From a checkpoint of a small transformer trained on Wikipedia.
Size: 13 layers, width 256, 3 heads of 128, MLP 1024 tanh GELU, vocabulary 8192, 14.3M parameters.
Architecture: learned positions, biases, tied embeddings.
Training: a variant of SOAP for these matrices, 946M tokens, 3609 steps.
Each number is 128 + 32 x the weight over its row's rms, rounded and kept within 0 to 255. Layers, rows and columns count from 0. The size above them is the row's rms in percent of the matrix's.

# layer 5 attention key, 384x256, rms 0.0359, rows 78-104, columns 128-255
size [106 104 105 111 100 111 104 108 108 106 111 106 117 118 108 112 106 106  95 104 108 118 109 105 119 105 104]
[[120 105 164 128 137 107 126 108  96 153 136  62 140  90 206  80 152 143  94 179 141  86 159 125  73 137  67 182 118 124 110 145 168  91 162 131  93 171 213 109 130 149  85 111 143  92 103 182 107 114 137 126 147 103 126 134 195  98 159 126 139 174  99 129 100 113  54 101 133 145  96 135 123 118 150 106 197 139 175 119 145 140 136 186 153 129  94 156 118 166 152 119 138 158 139 128 142 122  78 126 161 168  99 144 103 133 126 161  75  71 110 134  71 115  79 128 107 168 125 173 157 121  99  85 174 151  77 202]
 [119 118 149  80 165 134 152  92 141 159 143 125  63 131 132 153 112  87 151 132 121 132 129 139 148  82 151 172  99 135 131 158 123 161 101 114 157 128 128 148  96 138 141 148  87 184  89  85 119 128 150  77  98 152  96 126 116  77 187 130  97  96 175 128 158 139  61 123 114  99 109 132 107 155 140 146 112  98 140 154 156  79 138 172 168 137  73  76 166 125 107  77 127  85 147 140 132  74  91  88 137  88 149 170 140 194 190 161 179 131 129 117  80 132 112  91  79  96 145 122  89 160 156 160 159 128 191 143]
 [125 148 139 105  57 140 138 114  84 142 119 103 100 135 127 102  79 112 173 117 148 174 120  94 108  57 168 144 164 108 108 102 114  73  91 149 171 186 158  94 188 130 130 153 145  95 138 158 127 132 142 164 106 172 156 118 129 167  88 139  83 118 143 152 156 103 177 180 120 109 140 125 133 140  96  80  98 158 125  95 119 121 104  68 146 108  83 153 154 147 118 121  94  77 115 133 145  98  79  80 178  99 153 123 165  99 145 142 210 113 169 106 123 112 134 144 194 127  95  92 165 105 137 135 151 159 100  21]
 [ 99 132 156 143 152 111 110 103 124 214 137 122 143 155 130 137 149 125 170 162 138  48 168  52 127  83 173 127 103 101 133 116 149 136 147 141 127 129  97 107 108 143 160 130 155  99  97 145 119 129 129 119  97 140 132 148 164 106 155 119  85  86 167 140  88 154 188  72 180 167 159 105 100 115 130 108 108 173 188 164  89 123 134 100 105 124 116 138 112 133  98  93  80 153 102 135 162 112 119 144 136 151 119 151 145  93 125 129 147 156 106 105 156 119 125  74  97  91  70 147 123  69 193 165 171 180 112 141]
 [129 138 156 158 132 144 130 180 173 137 126 116  82 109  69  91 138 203 168 135 101 183 149  94 135  90 138 119  75  73 126 115 100 164  98 121 186 108 141 119 113  93 152 124 135 126 132 176 127 224  96 138 109 107 168  97 120 177 124 117 163 146  72 139 181 115 172 109 117  83 113 131 149 126 106  94 132 111 127 111 193 115 108 141 146 118  69 153  58 125 156 147 117 218  47 108  98 129 104 125 132 162 207 199  77 123 141 129 113  86  94  88 140 109 129 197 144 183 189 108 156 105 106 157 157 155 141 128]
 [106 120  98 115 170 126 121  84 172 126 159  74 101 164 141 174 170 160 125 141 190  83  98 154 129  91  93 167  78  88 113  98  74 130 125 125 160 148 119 119 139 156  88  95  83 160  93 106 193 125 211 126  82 165 136 148 213  93 151 166 106 140 115 146 163 174 112 146 224 105  74 155 117 145 163 174 138 103 132 120 143 129 161 124 124 100 111 102 118 117 111 125 148 195 136 142 187 148 110 143 108  92 118 165 126 118 138 162  76 125 122  92 121 113 123 156  94 102 142 122  47 171  97 142 100  95  76 152]
 [104 134 106 159 142 207 124 128 123 149  83 150 107 121 134 126 134 100 126 239 186 156 133  89 132 166 168 117  92 174 123 112  99 169 103 121 121 108 109 162 141 103  84 131 139 114  99  88 128 117 133  85 156 161 135 107 186 168 127 115 109 161  86 144 139 126 156 112 129 153 176 117 131 117 105 171 113 129  65  65 179 126  44 171 139 144 155 148 117 122  76 155  91  49 122 136 125 123  68 148 135 130  97 135 130 155  90 123 141  91 175  78 107 131 200 147 131 110 175 113 128  95 140 182 111 119  94 131]
 [143 162 150 122  77  98 164 174 102 127 135 147 138 182 152 161 150 131  75 101 108 136 105 144 152 120 206 212  22 113 160 135 132 114 135 150 166  64 182  91 132  74 119 100  71 125 178  77 114 131  92 187 147 125 200 150 104 133 186 143 103 148  98  83 140 186 125 180  64  52 152  85 117 130 119 153 136 146 114 150 150  85 169 136 148 119 143 126 155 142 155 147 181 170 112 116 155 113 171  68  81 128 114 122  54 134 108  71 142 146  97  91 149  96 205 160 154 138 181 125 158 126 132 115 127 101 138 136]
 [178 129 133 166 149 210 186 173  50  64 164 172  53  73 131 117 134 106 182 147 145  98 159 116 150 135 141  88 127 146 106 147 125  95 129 113 153  74 126 136 130 147  76  91 172 104 109 149 124 199 134  88 132 132 132 119 137  85 131 127 133  56  53 114 149 152 169 123 153 187  82 121 161 133 129 119 113 167 149 102 141 162 115 143 144 136 193 125 148 130 118 121 165 117 101 107 142 105 105  77 145  97 146 159 164 159  85 152  55 109 108 121 148  59 170  79 125 107 115 170 156 156 109 134 104 149 157 162]
 [153 104 116 173  82 120 149 136 128  99 143  95  87 105 120 123 143 104  86 104 147 126 104 114 115 149 181 132 164 146 109 177 103  91 127  95  97  68 166 117 143 123  63 129 142 102 175 130 113  92 128 122  89  96 187  71  91 130 146 138 136 140 171 162  99 124 120 166 136 146 175 154 198 124 102 101 115  98 138 120 167  90 133  96  92 134 156 172 146 107 167 169 185 124 174 147 107 136 116 141 106  85 151 124 131 154 117 143 115  87 179 136 159 192 164 145 139 148  82 150  82 108 173 155 137 182 126 117]
 [108 125 158 180 108 159 178 193 189 155 176  96  92 105 100 109 105 121 126 210 138  83 164 141 116 155 182  92  70  92 117 134 117 119 134 160 113 205 162 133  84 150 159  81 179  99 161 121 150 106 192 111 107 126 116 135 122 119 128 129 177 154 135 125 109  80  86 145  72 125  90 130  82 203 176 124  99 109  85 121  73  97 110 125  64  84 159 114 130 100 158 136 139 122 183 162 112 102 114 130 115 170 143 104 103 161 137  83 124 116  61 142  85  63 117 152 169 142  94  95 161 185 150 109  98 141  90 154]
 [154 137 128 152 152 139 177 152 160 168 120  63 142  98  76 119 122 130  97 188 204 115 139 132  81 103 100 126 139 202 107 124 124 121 106  87 100 108 136 144  96 144 127 194 110 115  91 120 131  97 150 112 137 198  78 124  92 166  89 104 147 118 197 158 106 166 126  99 126 122 106 145 134 115 130 148 113 174 113 142 114 110 105 166 140 128 113 154 156  89 131 102 164 165 111 121 151 164 124  79  99  75 107  97 154 170 106 200 131 111  87 154 104  81 135 122 108 174 216  89 149 107 126  93 107 101  98 150]
 [ 92  99 131 129  99 136 116 179 172 114 141 144 134 137 151 139  68 116 122 141 152 150  75 111 136 166 106 109  85 128 163 160 146 133 186 146 141  96  82 163 121  76 146 158 128 107 152 119  91  96 190 172 167 143  75 136 130  74 139 147 123 127 175 126 123 111  98 140  80 127 119 113 121 136  95 158 140 104 124 101 142 146 129 132 158  73 154 103  98 171 145 115 164 138 187 109  96  87 143 162  66 146 133 120 122  90 125 137  98  98 125 120 109 162  60 120 150 161 102 127 185 183 138 113 186  70 103 128]
 [166 148 143 104 101 180 130 134 119 100 141  73 120 157 118  81  98 172 159 199 101  70 103 131 153 132 178 129 127  86 120  87 116 137 178 136  93 154  55 176 104 144  94 137 159 114  54 119 103 141 155 155 178 101 127 154 126 116 123 102 140 151 149 146 146  78 140 107 165 145 198 132 183  74 114 110 130 147 134 169 167  86 173 126  82  61 103  79  96 105 106 123 130 142 130 117 175 106 147 122 180  56 182 166 106 124 170 101  70 185  90 103 179 146 126 108 144 154 196 140 130 157 118 186 130 164 141 137]
 [142 151 168 161 144 134 130 133 108 141 155  85  75 132  69 149 161 164 149 149 101 157 102  98 178 127 127 110 127 152 107 157 122  64 178 155 119 114  72  87  99 144  90 136  76 106 163 116 126 145 149 124 111 152 148 110 152 114 162 157 156 109  68 107 109 137  72  95 139 118 120 122 116 120 135 183 105 104  75  40  92 129 117  81 200 108 130 138 170 131 160 152 134 165 163 171 105 138 134 148 168 145 123 113 212 171 159  98  98 148 119 144 160 102 112 112 112  89 145 165  75 124  97 119 128 141 152 149]
 [146 144 150 134 114  66 130 143 153 122 143 179 105  80 130 143 182 102 161 123  93 119 132 115 176 160 173 112 113  46  89 125 124  85 226 137 108 143  78 138 139  83 164 103 107  96 130 101 156 121 145 129  85 116 138 130 128 137 101 162 155 182 111 126 172 115 128 131 140 200 132 128  93  98 153 113 119 119 173 156 139 142 156 127 107 178 114 188 116  62  81 156 142 138 119 101 120 150 156 145 114 123 140 134 106 138 122 135 159 141 145  65 109 115 117 161  95 107  98  92 123 137 160 162 141 155 130  80]
 [150 167 156 133 159  99 121 114 121 105 115 150 151  74 100 101 140 137 114 152  91 158 129 123 185 194 138 149  78 156 128 106 131 147 123  98  87 121  98 134 139 113  55 125 171 113  92 161 154  68 143 117  59  98  69 111 119 199  91 102 110 144 108 104  87 174 139 137 146 118 151 155 127 131 122 138  78 116 131 112 141 186 125 152 125 200 108 158 143 131 173 120 140 136 120 141 142 175 159 110  93 106 122 138 122 119 109 130  98 198 105  89 101 184 121 112 157 137 124 125 201 101 107 126 107 133 193 114]
 [131 130 158 116 125 133  76 135  97 123 196  84 143  86 126 129 163 162 191 115 129  94 110 114 147  55 122 124 132 140  79 152 133 111 177 103 174 142 116 153 166 114 136  96 121  92 173 134 169 143 134 198 112 125 115 159 164 126 116 120 162 132 128 112 150 185  67 125 125 160 123 101  92 155 137 123 126 110 119 132 161 166 163 148  97 170 158  96  86 109  90 190 119  50 158  81 189 142 134 143 107 215 146 119  77 137 142 110 141 129 112 101  85 126 128 122 157 176 120  95 100 122 121 119 164 128  82 144]
 [ 74 107 157 120 147 146 118 159 142 107 142  93 170  74  69 146 137 136 144 131 170 122 110  91 165 167 201 134 128 107 104 156 163 124 132 135 125 113 101 107 114 120 121 105 102 135 104 119 121 155 147  85 154 128 110 190 108  35 103 149 156 126 150 246 159 175 108 149 153 120 126 113 102  63 128  97 141 106 139 123  68 138 154 123  59  97 132  52 113 133 125 128 142  90 139 155  98 135 182 126 143  79 117 110 139 106 208 181 176 131 128 110 131 147 109 163 167 130  96 160 189  95  70 106 141 153 102 149]
 [110 171  27  85 118 135 170 154 145 136  98 126 150 158 113 100 166 177 112 153 143 135 125 168 121  79 101  90 100 121 101 187  72  50 134 139 101 124 100 141 136 107  47 101 174 136 103 169 149 134  74 177 154  81 186 138  67 133 176 140 123 122 200 116 162 134 113 120 135 163 111 174 142 110 104 142 180 111 109 154  84 145 119 130 157 128 147  49  68 122 134 100 108 163 126  70 177 131 113 197  88 175 124 143 139 140 111 137 117 147 131 157 142  64  90 137 124 174 105 211 114 112 148 174 102 104 128 142]
 [116 109 147 141  97  94 135 133 120 109 150 108 138 152 140  78 157 149 188 211 223 116 111  85  59 130 147 169 228 114  91 156 175 122  77 104  99 115 147  92 150 112 180 137 104 143 149 109 111 123 156 118  97  75 150 193 134  86 102 123 113 126 177 157 120 117  70 153 141 127 103 164 102 165 101 157 113 119 166 123 111  76  87 126 121 123 159 144  95 103 129 170 132 141 123 162 134 111 129 110 155 165  99 134 140 126 182  58 191 112 129 129 130 129 129 127  98 121 172 153 130 178  70 118 193 179 145  33]
 [147  71  97 146 112 225 122 140 146 126 106 117 143 117  43 154  99  81 123 125 163 152 115 126 116 113  69 134 126 125 117 157 200 159 154 157 119 152 167 170  98  89 168 152 161 107 117 152 177 141 151 126 116 170 112 179 152  40 117 100 133 150 136 142  79 109  57 141 164 140 131 172 119 119 162 131 128 146 129 144  92  69 178  83  95  84  97 108 122 160 166 138 145 124 190 127 150 138  39 160 155 147 185 131 100 144 159 150 135 131 107 135 131 123 109 127 110 189 104 148 141 150  97 135 108 111 113 144]
 [107 140 110 179 143 102 125  94 112 133 147 142 144 118 148  85 160 159 114  91 172 136 206 152 112 162  87 175 153 140  80 186 143 142 117 158  83 149  56 139  91 120 118 120 162 136  63 135 145 153 175 157 136 119 118  67 182 165 132 161 119 102 126  80 164 133 157  87 126 158  81 128 135 112 151 134 185 139 178  94 150  93 179  87 109 147 170  86  87  97 187  84 104 104 105 161  87 157  79 167 132 208 131 162 114 167 125 206 117 156 159  79 103 148 164 113 151  84  66 137  79 101 140 174  95 121 149 187]
 [ 70  74  88 165 132 160  55  60 112 174 117 139 140 152  93 105 123 131 115 108 163  75 136 136 124 177 107 137 179 126  84 175 145 140 220 101 100 139 133  86 117 141 135 202 123 183 101 125  76 133  59 137 144 165 105 135 179 148 169 108 118 121 156 128 131 101 145 145 149 106 111  99  95 118 164 118 124 156 129 145 161 128 157 116 157 136 176  86 108 124 150 164  89 123 136 125  98 166  93 160  89 127 137 127 103 165 174 115 160 163 131 179 153 128 149 126 184 144 106 163 149 171 159 102 133 124 109 156]
 [111 107 143 107  60 156  88  92  92 151 162  89 139 109 111  99 169  84 187 115 123 151 132 147 132 116 117 180 129  71 143 129 144  98 194 125 197 116  85 100 137 136  93  76 132 125 113 120 157 136  54 177 181  94 144 185 184 116 103 111 153 105 189 153  97 129  87 111 111  89  92 118 113 121 116 152  87 167 132 102 141 167 155 123 108 117 124  58 156 105 149 122  90  93 100 198 157 105 145 101 103 151 116 185 109 115 122 164  87 116 145  92 118 120 146 179 175 131 137  83 116  97 182 112  73  97 102 113]
 [139  89 135 113 123 177  75 111 175 162 197  78  79 156 116 212 111 133 147 170 128 103 102 172 130  89 121 128 129 161 128 150  88 140 139  95  53 104 138 116 154 108 141 151 100  88 142 136 103 161  44 109 125 117  82  78  86  88 125 183 155 121 100 116 167 148 141 163 129 165 168 197 160 124 119  89 126 116  83 124 146 177  94 132 122 111 137 135 118 166 101  93 151 115 118 131  94 149 159  99  15 164 110 121 130 140 125 184 117  77  76 120 223  75 160 140  95 153 128 138 138 135 175 169 142 122 102 177]
 [121  99 172 135 176 141  73 118 143 133 136 130 104  54  70 125 158  56 141  98 103  12 178  74 152 117 154 169 146 153 141 153  92 143 133 158 120 187 157 199 146 210 126 119 187 160 114 151 101  80 125 139 130 153 108 107 150 152  80 132 140 131 147 123 148 126 102 156 173 121  70 116 111 139  73 146 137 166 109 128 135 114 174  97 105  78 141 152 112 181 167 132 161  99 214 176  99 106 100 136 147 125 146 108 170  92  98 125 149 136 157  80  95  85 103 140 117 112 120 138 177  79 145 173 144 126  88 145]]
# layer 5 attention query, 384x256, rms 0.0358, rows 79-105, columns 128-255
size [104 104 108 105 111 109 105 107 105 108 103 114 118 107 109 110 103  94 103 102 117 106 104 121 102 100 104]
[[ 80  75 113 174 149 208 156 114 125 179 170 159 127  73 196 134  97 124 163 224 105  85 131 129 161 100  70 176 122 116 119 122 102 152  94 148 119 129 153  99 103 127  95 145 103 112 203 121 117 113 115 162  87  77 112 162 107 154 154 143 139 127 124 110 107 131 108 148 158 106 154  70 148 171  94 152  94 145 117  39 121 138 113 136 107 111 159 105 183  57 137  90 108 121 118 109 153 107 144 196 148 104 147 135 162 158 123  71 172 125 117 164 110 162 171 146 141 107 136 124 146 145 167  93 151 144 175 114]
 [133 144 157  78  96 147 160 161 139 177  98  90 110 119 172  83 120 172 157 124 161 159 105  80 176 162  99 191 167 117 127 139  85 112 154 165 173 100 129 105 116 132  97 159 130 130 153 138 199 161 144 107 126 106 139 142 106 141 152  95 108 149 151 159  84 129 142 154 119  76 126 164 158  88 110 116 154  78 179 125 125  99 151 148 126 148 142 117 136 161 119 120 128 153 100 115 172  62 136 125 103 113 115 124 179 102  85 121 118 119 166 125 114 130 127 111 137 164 147 131 159  81  89  95 114  99 164 156]
 [109 144 126 143 100 109 119 134 107 213 175 177 150 130 152 162 156 130  95 128 131 135 189 145 127  93 121 111 103 115 181  90 105 120 133 123 124  79  91 124  99  99  71 131 157 207 142 110 150 153 134 154 113 201  86 113 103  89 177  65 180 137 107 107 114 104 142 131  68 169  88 152 137 122 184 116 103 104 137 136 105 135  81 125  96 153 172 131 124 144 156  95 148 130 127  85 177 133 164 141 117 109 168 122 158 102 133 100 130 127 112 171 148 106 141 170 140  74 116 130 147 138 144 126 125 138 158 150]
 [107 115 134  89 149 135 144 140 134 107 149 191  95 161 101  61 107  92 138 109 188 126 135 102 159 157 120 139 114 113 117 150  92 103 121 134 141 131 133 121 106 100 173 175  97 108 135  71 174 157 144 158 115 148 129 125 135 202 139 130 108 120 133  97 174 105 103  94 109 125 184 117 165  86 177 194 131 123 132 142 198  81  96 126  89 110 101  84 133 105 106 151 125 147 145 150 137 114  82 139  89 100  80 161  80 152 106  91 131  79  96 115 148  88 136 149 115 195  86 142 176  98  97  88 161 116  83 131]
 [124 143  93 103  92 187 157 141 128 138  81 186 132  80  91  92 124 163  93 169 129  82 144 122 136 111 118 126  90 131 178  89 109 205 139 157 125 160  94  92 118 163 130 128  68 127  88 141 115  85 129 108 137 130 114 130 113  59 120 176 147 173 112 138 132 135  76  77  92 138 105  57  96 138 151 130  93 116 110 182 166  83  77 120 123 150  95 142 123 167 214 120 137 185  99  74 112 128  84 205  97 159 138  87 138 132  88 125 150 151 142 176 115  98 179  92 123 137 120 133 167 157 169 147 137 135 115 116]
 [101 137 150 110 170 125 118 104 172  94 110 103  86 130 140  95 100 118 119 129  92 145  64 159 138 108 135 112 150 121 100 161 126 121 130 102 156 124 112 122 114 124 156 181 132  91 166 117 137 137 164 121 160 142 101 167 157 149 106  89 165 184 102 147  97 172 136 179 128  62 140  91 145 130 107 121 154 128  95 174 122 154 149 180 169 132 110 102 161 179 128 139  95 121 120 135 109  92 140  83 110  71 117 144 117 137  94  94 174  99 150 102 228 165 153 128 142 176 136  83 125 105  49 131 148 197 140 139]
 [135 171 122 136 112  99 185 150 155 107 168  85  75 135 151 133 152 150 110 151 203  65 129 163 107 112 152 118  76  77  74 156 145 115  78 121 143  36 112 116 134 110 122 154 131  74 189 164  85 127 139 182 106 150 136 120 105 162 130 139 137 124  91 183 135 156 139  91 129 133 224  95  93 103 104 125 133  95 149 144 146 161 118 122 151 152 113 130 163  90 100 125 117 160 120 193 105 163 166  97 118 135  74 135  77 149  80 158 142  88 138 137 179 127 189 140 157 121 170 104 162 107 127 118 165  92 121  85]
 [ 66 118 139 144  74 150  81 167 153 109 138 122  93 123 130  68 134  96 163 111 115 112 155 120 141 113 175 134 152  81 148 127 157  94 114  73 124 130 154 138 137 120 220 129 134 114 152 187 106  91 104 142 124 114 117  90  97 114 207 105 150  94 117  62 155 135 174 129  51 104 126 157  69 105  93 164 102 123  63 112 152 190 148 159 158  90 100 169 111  98 156  93 139 128 144  91 118 104 138 111 117 165 145 113 176 145 127 170 153 163 108 132 143  70  46 137  93 137 155 127 144 118 143 104 125 158 108 151]
 [145 114 135 106 182  69 167 139 124  97 130  85 105 143 176 153 172 143 142 132  92 102  95 126 135 148  98 148 152 144 107 147  95 110 150 159 134 160 149  77 111 157 125 128 167 104 123 194 124  98 170  94 137  96 136 148 107 123 143 134 112 106 137 168  64 109 132 187  79  95 154 124 114 134 179  58  94  71 113 131 117 125 165 137 130 108 165  85 119 119  95 171 175 100 125 135 119 100  84 175 135  81 176 128 115 136 142 172 105  95 134 108 137 110  97  90  73 104 178 105 128  84 155 127 158 139 167  93]
 [174 123 173 147 120 133  88 119 129 166 117 137 101 106 117  89 161 102 143 125 125 139 107  88 146  98 147  95 146 138 100 130 117 117 177  86  90 158 172 139 104 149 162 131 124 124 118 122 101  85 135 127 121 152 143 110 118 116 117 157 120 132 117 160 125 126 127 121 142 124   4 117 148 134 154 116 118  68 148 157  94 149 149 129 124 114 119 147 125 121 110 127 152 194 162 169  64  87 175 128 120 114 161 130 159 172 106 148  82 113 136  87 106 104 143 124 178 140 142 146 105 100 142 126 153  68  74 119]
 [129 112  87  77 159 160 121 115 118 173 120 141  83 113  81 107 111 124 155 110 178 123 138 172  70 123 105 126 164 121  86  85 189 139 163 129 134 133 160 138 131  52 142  98  51 148  78 132  65 141 112 150 123 124 129 152 113 157  71 119 140 120 111 169  98  85 137 111 182 101 124 153 185 121 138 152 138  88 107 123 138 130  83 115 124  60 156  88  97 182 152 123 150 147 181  84  91  78 164 153 147 133 149 110 115 151 124  65 163 118 204 162  79 150  25 139  87 134  91 103 131 115 101 122 152 109  75 155]
 [118 106 117 121  93  95 119 151 157 118 152  93 101 166  83  79 152  87 145 146  99 142 125 103 139  69  64 151 159 140 156 113 119 149 211 146  98  85 110 163 119  50 125  87 175 167 125  99 105  84  90 131 168 116 100  83 109  92 159 157 142 125 128 134 177 178 136  79 110 128 107  90 132 182 146 125 125  72 154 132 147  58  85  62 161 150 127 126 126 138 141  62 123 171 164 113 108 102 112 157 103 148 171 102  94 133 159 142  71 111  95 127 102 127 111 124 111 130 108 129  94 189 175 182 144  52 183  83]
 [140 116 150 142  78 145 121 152 143 127 151  94 162 116  84 108 145  78 169 122 122 101 191 120 140 134 130 134 161 166 173  81  84 152 106 128 125  93  86  81 121 117 123 111 143 102 152 147 145 168 143 162 182 122 127 156  84 189 161  99 143 117 119  41 127  79 105 137 144 108 129 131 121 157 143  98 101 126 136 153 144 146 137 108 159  74 100  55 144 236 104  63 127 143  73 130 135 105 147  85 129  47 101 110 210  89 111 173 139  95 162 135 127 111  87 151 126 153 136 129 108  79 212 148  98 139 143 136]
 [137 108 123  68 159 121 149 132 188  92  83 147 102 124 143 149 111 116 127 149 125 152 149 120 101 128  85 144 144  89 125 106  82 165 118  86 105 125 148 181 152 154 133 153 125 155  65 190  90 140 149  79 143 107  66 109 102  88 136 143 155 143 110 160 155  86 182 131 105  91 126  96 125 115 115 140 108 139 138 130 203 165 164 143  64  84 158 146 187 101 143 167 117 110 134 153  91 122  26 116 135 124 107 145 164 119 102 138 133 136 139 132 178 129 103 173  86 176 176 141  86 155 140 132 191 121  92 141]
 [186 115 122 112 100 156 123 101 102 131 119 127 173 119 124 110 109 148 138 117 127 160 167 135 141 107 103 103 105  78 152 136 120  81 136  78 128 123 102 125 141 142 137 102 121  93 154 118  85 153 156  80 167 151 115 173 178 171 128  83  82 104 126  66 191 130 122  90  62 149  79 116 145 159 171 126 141 117  97 116  88 174 158 107 133 140 127 128 180  85 109 113 196 155 137 124 183 144 140  72 117  67 103 157 190 132 128 153 124 130 112 162 114  30 120 158 156 170 119 147 160 104 168  92  92 106 139 101]
 [118 100 145  87 225 176 148 154 127 126 131 136 139 181  67 127 123  98 107 130 144 139 156 120  65  95 115  94 134 118 135  76 185 118 104 126 148 180  90 118 112 155 152 143  91 125  72 129  86 110 144 116  93 209 139 185 120 166 204 105  87  80 174 164 159 131  96  98 126 128 142 153 136 132 111  92 113  72 122  94 132 146 131 155 147 109 218  75  44  99 143 124  94 179  98 112 107 126 154 130  62 179 191 109 164 176 164 117 143 155  92 141 117 128 153 167 140 178 126  76 161 139 133 153 141 122 142 148]
 [116 157 160 123  75 235  32 103 117 132 127 110 128 115 119 130 148 151  76 157 136 169 169 143 148 110  92 127 119 139 186 132 115 101 124 171 134 127 146 129 137 162 160 171 127 153 155 108  79 171 131 106 129 113 148 138 105 148 117 137 166  70 144 121 153 105  95 106 102 167 100  88  80 146 154 172  59 120 188 143 122 135 139 107 150 125  91 149  91  89 110 140 108 151 125 101 127 138 139  70 107 127  36 133 100 147  88 139 103 120 114 106  94  44 157 159 124 159  77 223 103 118 189 128  39  99 153 102]
 [156 124 127 113 144  84 114 178 120 114 144  74 118 161  84 137 134 100 142 134  94 139 149 108 115 109  61 149 111 177 151 150 129 177 124 154 111 150 126 169  60 151 127 106 160  86 132  93 146 126  90 120 177 135 156 118 129 137 120 163 149  88 121 215 122 131 140 100 185 140 128 156 125 169 112 131  94  91 151  93  79  93  97 113 139 178  73 136 133 116 160 122 102 159 183 170 184 124 114 196  99 139 120  87 101 122  50 136  81 119 158 138 136 100 131 170 138 120 141 116 108 130 121 160  82  84 110 168]
 [140 128  65  58  92 102 130 110 164 126 124 169 117 143 164 116 114 131 146 151 100 167 122 152 134 162 110  97  63 128 159 136  81 121 156 161 147 109 143 123 169 137 112 108  43 143 196 144 138 113 168  76 140 111 112  88 140  74 124 131 174 120 154  55 110 172 110 118 116 177 181 169 130 113 109 115 114 124  90 186 122 112 107  76 180  72 131 110 113 157 111 127 156 125 115 125 138 146  74 194 161 200  92 128 146  99 125 157  79 130  94 134 159 184  97 162  68  67 128 109  60 160  98 141 132 155 108 158]
 [172 174 168 176 135  70 107 133 110 117 145 133 154 125 108 154 105 129 155 122 164 166 129 147 163 107 152 176 104  86  80 134 155 101  92 190 116 152 190 119 145 135 137  73 108 128 118 128  59  71 216 133 114 124 111 157 157 125 112 130 154 152  97 163  72 102  96 139 153 107 126 113 152 134 131 164 130  93 214 174 139  97 164  97 142 174  87 189  83 158 139 119 198 131 142  96 131  74  96  78 124 131 116 126 139 113 146 107 108 111 130 152 167 136 111 118 144 188 206 136 176 146 176 110 104  98 119 153]
 [ 93 127  69 159 138 201 132  75 137 111 132  66 129  65 131  46 165 152 108 134 130 167 134 160 162 142 109 142 106 130 149  72 165 174 190  86 165 108 109 135 167 151 107  43 172  88 133 157 119 112 176 210 183 112 143 128 157 136 133  86 120 141 122 148 161  94 148 133 130 149 156 127 121 204 121 125 117 148 153 125 168  82 123 101 133 127  43  88 105 129 155 160 156 111 159 156 110 102 133 176 155 113 172 101 114  96  92 154 122 145 111 144 138 135 150  86 148 128  70 125 143 137 160 142 118  81  82  81]
 [ 90 103 129 147  83 126 117  52 136 122  45 158 152 159 153 125 115 136 127  98 161 159 161 116 114  81 142 122 162  52  70 100 173 132 105 100  94 132 105 140 133 138 140 126 114 115 134 141 155 134 167  89 118 155 146 139 194 133 136 108 165 162 169 145 166  86  76  92  74  89 117 115 154 109 158 152  83 129 158 154 195 153 155 135 151 177 185 144  59 117 133 104 117  88 137 160 121 133  79 163  68 106 114 141 168 159 157 153 198 152 159 111 119  99 144  95  93  68 129 158  77 140 102 165  67 122 113 156]
 [155  87 121 133 146  93  87  88 117 165 103 160 172 116 120 150 173 134  97 156  99 200 160 175 140 144  95 146 119 123 142 143 140 176 145 113  74 119 126 108 149 153 109 132 185 140 145 143 138 108 146 116  89 131 132  78 146 177 155 123 167  87 101 153 114 136 151 123 135 142 112 130  73 113 146 109 115 106  83  92 152 183 175 131 139 122  88 109 159 151 114 154  72 117 107 100 101 105  96 141  66 172 173 136 135 159 135 114 156 123 113 156 175 148 161 143 134  87  78  90 107  77  26 150 125  69 139 117]
 [131 156 129 145 142 161 137 108 157 147 105 129 148  92  85  75 108 129 119 105 147 141 160 159  88 141 107 143 158 147 101 173 133 125  58 156  94  80 137 145 177 164 138 136  93 160 112 131 114 164  87 125 170 113 128 108 148 143 120 102 142 121 171 194 140 104 207 109  93 181 122 105 154 108 134 118 166 120 176 167  78  93 100 106 149 160 109 111 199 119 126 101  99  95  46 142 139 139 159 112 141  77  76 117 135 142  94 186 192 195 180 147 100  99  83 138 146 105 173 157 131  93 149  61 109  95 126 100]
 [ 63 115 109 181  83 117  57  95 160 104 137 154  95 146 117 145 120 112 159 103 154 114  69 153 151  65  98  98 121 121 145 148 133 153 150 110 151 137 186  78 137 134 114 147  86 120 137 160 116  56 107  84  85 123 121 151 130 153 148  87 105 169 114 105 134  84 170 154 110  31  65 159 110 105 150 139  88 100  96 102 143  64  85 146  84 121 143 161 127 157 130 106 139 130 142 152 141 154  85 183 132  99 143 169  97 111  82 176  85 124  98 121 137 127  75 134 135  87 127 149 114 150  98 146 181 134 118 101]
 [ 79 123 145  94  95 123  81 146 116 168 136  90 149 141  84 164 154 162 149  75 122 128 182  91 183  77 152 136 132 108 150  79 120  88 142  85 147 160 121 108 148 178 142 105 143 157 151  80 118 137 148 163 207 101 107 140 124 172  97  84 110 180 102 196 154 156 133 146 163 176 105  93 135 150 168 123  81 159 162 130 167 131 160 104 149 138 130 173  96 122 140  62 134 126 157  56 126 107 136 149  94 134 156 118 129 140 101 144 125 160 150  80  93 133 134 144 148 111  98 158 146 133 123 155  99 115 101 127]
 [130  94 110  89 130 122  80 109 146  78  67 153 142 125  71 123  90 218 167 164 122 127 120 119 131 166 109 109 161  77 176 136 139 105 168  82 114  94 100 109 133 146 125 110 115 127 150 149 238 193 126 139 172  98 144 134 105 109 128  70 147 113 116 134  92 166 171 114 113 164 111 135 133 134 131 116 139 131  68 185 154  79 122 123 113  99  97  66  83 143  95 139 110  59  69 105 148  87 118 135 170 118 120 176 166 141 125 132 135 104 107 152 165 127 169 119 123 120 120 134 117 132 168 112 121 160  99  43]]